Weights of a small transformer language model: vocabulary 8192, 5.64M parameters.
Each number is 128 + 32 x the weight over its row's rms, rounded and kept within 0 to 255. Layers, rows and columns count from 0. Numbers have three digits each. The size before them is the row's rms in percent of the matrix's.

# layer 11 attention key, 64x160, rms 0.0804, rows 0-40, columns 0-159
056:150129140161118081123080131154150075136123180139156141156118083125043097111160075160082169106141175101131110198101143124118146127092131157159140096167147097136139082132105179163088119159093118113149141093178118066135100097171102147095027176132097117084060131149082122111105131179137130159144110141144068104154137156171162150130098132109093199121130186127180137164128140081191152110077136113123134139128114132182072111165170171113153091127124125184120161123169123153155110154077122
038:139152100134132046111108174147180125139108121133154143157151126153104111070186100183142115155074151090120126116108130150095144169136178128102131136128107128141114176209130140145118096131072136087118077170084156133127150103135134172073094098177156085117121161137151073100085072099120083128128087181198111076101154121152156128127129185152087106104099111106143084127153123091109078097092095105169128140145121095090110169088114092118162166219118086146122105186078066147104113172147109
051:108126096158079117149094160114147121195117140108116132123122119164132134131144078104130114080077146125129163156084118104093059184090111164102061051140162168089197131153129143131138170183069068118109157144148067107167186118118155140065120150120121054151134133099147142123129093094150126098034096099175134125109117095136097133146110091152114160078116178144172103143126118124135160140105147104092150044116150147154147107100145121177125157139144108152124082051070125087126120096154135
044:135147103089165132128107080118083171104152161155118106139127180145164100115130152147138099157137168148127115137201131117122150134124120162158080153129169098110076167125116148112153090119081176111119048159117155147113121220163120042129174206107124147165099177118155129194104166135186147158134153099150105127081122089120114136113117181103131133148100163150114135061083185086111079097118068139142115164125165156097145151125149183121203105163148177075161097114132122085110127158097149
052:143111147137145173135156096093137126095120110110091160092129126050068093084126141147140118154143148126122090134135150147109113149148127080238112111112118106155127115121168142123125129097169173098143156123158105163094063157119093105145172155071101142175098183131120134178138147216152172138132116164115149107110157141097155130130161124102183135159135135101158145084110154142121125158181101135185099182133161178066096127151070150088084106098139087108117098130154154091085216148034123
059:110136113125121158151135151104122083150137172090117142113083120142162077169158096131130190117110181143089113107122114127095115110136130104123088097123092177091173108114210107083135148118073148119115118122172113121172136179141153097118069156140112110156128154119129147106126089113179081096091065089182137054122101077081110116203131116132163139109108092102132087161135186098138137173159161222119132112133135178138076071091201122181079154093120107206125149115133150115144099096146115
049:156133159132138079132175206158088100111068174130129141107094106114177130113171192137116147103158129071168101128106110107194112110152129125129136137059138066160116089151125126175177130102167140120136103144089105113054114202137134140121104150071163136160130123084116116145116132117160149157130156113069113106103163112134181163045115137112131125127129213115069175105143087167116097133156126082131114164141121150080153162134080185132176093168109079174156164062129125131111119168122100
062:170100161195132206117169183120174069109102167105119153132115111081089132146124112142094168134104089141160110096064158187096140128152132141153124128077117130174186092129166126116161150113122135099119175087183040161105085067120090184115082169123140149173068105135138153173205107158149148158141105183080109071114105127102152157132184112123127124115149080140178144131121190164123120126143164102135136148120147108155089135079111111125091124092109107122067128111143112087088136127092156
067:102160174178092142176155133117122092155095173114077114165124150149143116162145093088134147082161073115128077131134126143143121086125073121135141123112129198129125104131173136090096158143219091187123089079165094123136143073147168133222073069123114150134142119133079157099174116116087162127146100168120165107241086111110170135125131081115132163153105104126155143124140121136122178144127180115089148144117062132100115074149154123099122114148129138140116162183185132171158103085107107
073:134175022087105166105109068118151191122174156162098112160169109207123164109130148222126145115099151137112112115091133127128154137101143122097120151163080159127078110134137150095100115075122140106148078133156104134147090111093077150085092058148151164139115128093065098102102094040115148142167095112111097082095119103157144153136089127148101132121116112153106113134101104068134144145143124125126188133145135066145072135163076078078149107132115133092157080158113110196112141132117157
066:148106082080113155113131081148173199125179112144098138160167165119094144158094140121083147204093113114076098149131142162147185093098144160076135145125106184175115185122149126158122111134125138109145101157113107124106116111091060172180085152132124150126108141127153113135131131132122134111073160087064074126110119116195184139090104153169090121136152079161119102158176143071071146090067125091157145142145083162160111162083129055154138120106155172137115142203092154066113095126122127
073:102153132114207092119082077138130162103176143157040160139113170137138113109105117132103109136108164150067082066124177154119130153109136158128128144146082188079105174073156142147116140127054138166152122129144151083112160139094077113145108125157098118136089207169100123126157113142125056095145145034163071105120108111152105140147115138130099169090114145161118075138138101076097112167047124122115185074121123172121117134141154108198109131114154163150120102181126119121158130102104122
069:141070063111158164070098066133105124150135143117129132164156139141096158124173148164125196165116132138098132097040147143111153084135131153101151099138170131156087115169147087091082099167126156103156089164135162136081104086121098134112113187123084086112095119116176118119166126082065118157140178138066125068148121083173191097156141149135065150064129169169125149134136169069155105089137126171165149150136152076193129175126180111165110097153106116128112117139102095173142123132134159
063:140099094070164097087104144135148153100125106162112107117137141117115122137083123089140128140096126223108180093103089161142172112107138114096117157110114097172067181129114112158121133148165144149141176116098136149096191042086062154180159078142200165078138117084087121121136140146159112145142163132107147082106135137120135111123123142126159064143140193144152145070097104166074177165098108159103103161135111091124133202108045124140155114109120139126090128215130107161083131123153136
074:179103188142164130153132192193096092149181111138132132155131149107123115115154156105161155192086176105154178128146151178071152118130114187099072149094103119160146171129179132127110159141107086171095125087088130131088127153172103169139122166141082079164191181179163088132135166180127201101085169109111075138152141096102089120127143100137150085132158101078129129148104120124158117125130093133125164112147127082091148137058108150106098125114164158104116132075081190083098172146122161
070:136071130097144108137115122151129184155116182155138145130066177083133134080117131145167171101123141121124100121168066148107108151050080170090123118123153099171153156138120173140148162146096142184170132033097132082173146153147166129104065124100113099143173126152119115162176116107193192132180124135169135131156152151105100120156180120165158092130123145182151158156123146192060131144092164137120099095125148126092167223120140093164128158114138127044124133122119137099089116147116123
068:149126114123126131119112082132097128124113132140121069165216067130112099157107145164074150188083102134115147141039127145074139114170157139130091082128074093108114125123171133116068112080152146092099111146164136194112099112111065142143134162159139147124094151140187139115080135167113138113147192130099143152143105071164205145157120160106121094115106171128087121143110138107136034090196152150064172133163113083185110101125084150104190111147093124153168118112141110118092114132114115
079:143138134141103113085096111121181134123097177153128145127100104057126092160132105066174156093164173121099089139108044114123117134140110073138159130115137152158155143135087139162129113140108122118088107076100126057099144095143159073110088130173230187164117160150068168144129131093167147148115169110170188175078131173140151084138099120096127126092130199168163147129158060184113154138101108140112100164180167155119149171141114133132130113098172149110182112099103116141078169137096138
083:129143090157139147133159146112158133164071114148119116073128073110129162201069110112134136126172128177081141159121136104100079108170100100113149110169132142132133107113104123124147060189111140148113132095179170119075124124126099094127144108155180203170131141124062122121192131118138075141165093121139132109057153114159112117145102113064086146151180148147105118101130052117094146207147132119069141169148135103142122107174088124147200115155112179157176157071130156175103109188144154
095:082138125137127080104129099137111148106077117181098133158161127124180065164144148144131134141164162096107093105056128110166125120205139121163112125183090096079102100165097108173115159102106121110149145123106210064116112117113125120139110132139197171128120145142165159073137083122101081092134148088111154151069102138128188121113104120126087149138109133147124157157145109145135098106112193124051136157147144148061132143097057174111144188086094126139147093121145116088010127134136105
103:203102105128126161091125146102108106130091150160138124145114121159107196181130107063114104135081087182103128149133130117078117106136100060088122121135158140124091162098111190174095027151142151158129161118176065135107191084091123132146085104174170200111090168106049147157140168115135142152118133176159147146123124092139148106147114136118111092165153189142154112118080083107104149134130100204136104147191110112125161124136127115135155096158117183129163123094126083142151076158124166
131:115118123184174135117102141148187129135159169035124104128166113142124113111115146114125111144157194119172153139170121093141179176125064180100159109141138110114120051169129135148181121152175086112127101153147103127102066109151139129125159147136135164145152106165129109094152148098100089093045142129130173143164158093106147104093108133185115195084140080146103092075103119066116170082087060114137168155140126131086132081179126148099123118102215104148128128135096133161142156124198110
134:075099121154152166121129152182107102102201133141111109152200144128173063151156135127143138102173108065122075127098129134171113143119122117176148163169108198169125118132132118176138093146126153059175060174062158131102133133153166120107099141142160107100107105113098160174140121138094112125116084143069139088087121122146135175103148073125133136164140113043153135178099144140147137104136134101180089134104131132159098068151120093084094159184106147105115115132041153187158161127099168
144:094110122009065192111148134044131119125141161145169095154102163120103177135128098174146164190136134117145208153124133113167138111124145168113129141167113144151162172096110078115143075123167136166143122107117155155124127164150167172062154130137098131124151087109108092166156100108148144098157168078121102074134103122125108121142146179152139181083102194132122147122153106188117096120170087118133147114152153136083100116149159079112108087146120083176064128161154139101129101070102074
134:113106091112214150078121111126093092122103145178148102113109148063161127086094087169132175181176160077061128085155120127123160156083099114159081148160106132094108111125099164143141086120166146153165121126050100179127170103093108151090133108109118134136130112100152114108097140076205130135152128125174113170192131116156179125128101128167178070215066148152125129102132124167079137129116074119101173129184108142142109101128151085156152164126093096129137094107138126124100090191156134
139:142182126121088083098142138132117138107147183132166142131077148109143126083114096135145108188169129123131096084172153172133145120077087073050150132183105107084197092125105142075143175101142063096157132092140131218127151129108096121142129095141096106174146127134170165078119163070168128144164137122115123134094111166091164145111115191160097127146162138034104150107159161112143174075095126147157136143106166139124146164155082090137188140116052147116167139126111153142147141086088154
148:115091092160213087161187108135147102104104050103123139162103086154093098104169083096130138122177113156118148151115165137135109115092169167138112156161117115121147145163176127093094000140098137120088134093107069114109181122145116142166149129142111156141128137114179083120103104152147118185118170119151185146190110137130106088112177168135110127105132127079128142145138107110180163125140146110086144122091128149158075141093117098102127173139121071115143124082168119141185096057131047
146:165128132145108115123161123186107140123130143106162096132167142117153127207098118144164123112171122121068138095146083111078152165131119081105189101104194163103144045125165125095156093128106120161173088079148132151164083118098124149069122136101105187128067160151135122084059110170145143156096181122143110095073118128159061124154151073166115097143142187089201146100143101111092106178112139082146165149099164137159147165135116073081088129174112150125136120182185154139124116135124110
141:108141114165114173122063128070105174138191061158104121121031108123129138148121084194107095095086159171136104126137108130137108143150077162098110100147142158119143116097158087179190074142100102154131141151091146212120150079132134156126156140132140198151126164139141187051101128161099116124092118171126129129130147150094186148134171090115152149158111108109071170158119159146114101149133095125142150124036167103125091165093151124132145101147135090163108158169127141168171096147157175
127:114147153120143166058179113173103130073118104095101095183174124112164151111125098070120143110104175121168125113150141131130085178175094106068144146113195138152084116041163113118132094112152108148183138080141064172098181141164094138095098108163073124082151158130096163080134106139081147157078134095124096124131156103118129169085106126170182171117125130188113157169115122110148098123129092171145107102141185154095136124136165153147144163135098100188166053115122136168090177116117108
145:146125110156110101129116104145124129071111153105134095140125153045147104175097117200117153109115139161130086185116132101165150103052120136099141098212125105146135139139111121092089076125191158072046105124107108177099102050149174123151140145130105067105147136147095137105164144130111185074090147116140120087071118154083111134086127159109104148166100122114181145156157159103114128174129124172143130045103098114128145111112153164143148103149171115136149110094155121144054104135124040
146:139092134101109085101105105146140189145140149111112122141132138136103125135220144167118154042105090099105136122113176189168119177190177090158139121084108118100118132192110138096186160121131148141152102135180138162152143159170125096053151170083164136048150118120110164121155116134149118139153187084133148131190106111082110112115132173168124176131156136073115139138101123102129136159109060103116161176137128167127091151152102076099158145107137122088062133103128091137174117204181134
044:145043124185103176157149127159093139125114062102178094116178100113076091129113134095112172159119151127130064077170129185085138152149134087101121112168082105113131096140154124127139121114156156095134137127128174160058162113151091113154143083135157084146151191145128130125167124203106121123172175177139105123091064130123114101143158171101134096116096166066121154146132110149084125108162048078136079122108116071107094137146125120091086138078117101094133166180146143148084136109073083
051:125120073137119083123133053141070133107144118163121143119134110094193084138108163180111182154138151063153105158169127112191095123130134130157134143102176099102088159135099181128142086141095120121150159167112133132095133207124144082115151161162182179179144170165121176171124145160108083136087139101088143154126107089141190117112126147125121071144084131127084146100113113089095106076122087102061087100111116079121170113148172079086154111132160154141109174156215149138158091105112087
041:109120121081115098081091078128117139135140074103098137156127116129159122108185120145127141096059163144105109122150154127134105113118132147082137060163105125107125082117138184114103140139082165130165068113111090069160126096131145107092149165138058145124099171231153115178164192154127043144106042118149139095130114101164078096116096179129114167153088182108150094104133126119132094116094114081153134082143171159126123106059126148167188110126141171135154146129103132097170107178106106
051:114158217191149110132111127118118108170116118096074146115120082124144102097166085095057153092146121129120139104126144077085078064074138113201123075148149188084152127092156071143089154093121130183169155065133144100173149111128113115122102177104116107138111117136139140070135140095146125087163066102155173103153151180135060095132139122164166154094119145094146113153151174146127141149140163173054188136136173144178136078160104152160124130121158116171133125091147140113108141081148095
047:150164161173119123159105155107157154161122066107141138099114102147115183046136115067095082158128142158126139123131105111085147172117179058115142130144127168117193139136131099175061128106102148088150143150143146128182186075141102136108114102134167111100146130109138079050180083089084164139139114123198114120103163179102082123148100125159130104112110060124164098146124120130079092090182119124125198141125145102148138142109083148133099174136169112132152111130036080099151086084108126
040:210046075093145126153116121075094154075120127107131175132086124109137088162114194101119101181110079108116097108193166095121124161234133121125067121110130108167125174103110186129110103138080099102166104154074156158077089148114151117080112159120100132121186126070093129121087115146114130143093128092108117137109083042158115109114097119197160111108147130125094096150151123136104126113140097160120159080141132099111127128133110112139066129071121152154160169147145154083146106081124098
053:111128200220079129137153148148102070130124111141152125119126108128146075158130099072096142078170101148155184138143124118069051104105128086132131090078167175085177127145092098127140168120120100158046148128123095153174182117180145075149177152115093109123148104153129161105116129121102169079120132139128172138153161173112149111129178078169171128081123167106162140131152135168159176168152208131101122128098112129107147071141126155130114129139126063109107157062158098143114179112138128
061:138132062095127129110149094120151137164201154152135153148134187156118102148132123146123115125074130152103147084111119077134108094148175119062150179187129125103143150100165188128107087111064132103101130180134131105185146104119087158148077156106131112096153133143183119095143120061158111124089155107153068124090098115166105147124062112149101123071130091205134092174154129135123106072071083081156165112133129170170127190057116043137146114117137127147137125114082086145112142148156166
060:150086161120124142200166086111110168079169156125136144107127132105104132136138108120150074102148144134123073169161097153112125107176125145184091137098116137128145111120151156135143143083185148139110083156193144186156101117124090124143184122138089187148119149119073110155099161102072152145135158136208122190163135129135115165156152134109151140125164098083178086076060157164071169126099086151149103097118125112080082089148117196098068137134091106067145082134090108131120156071066140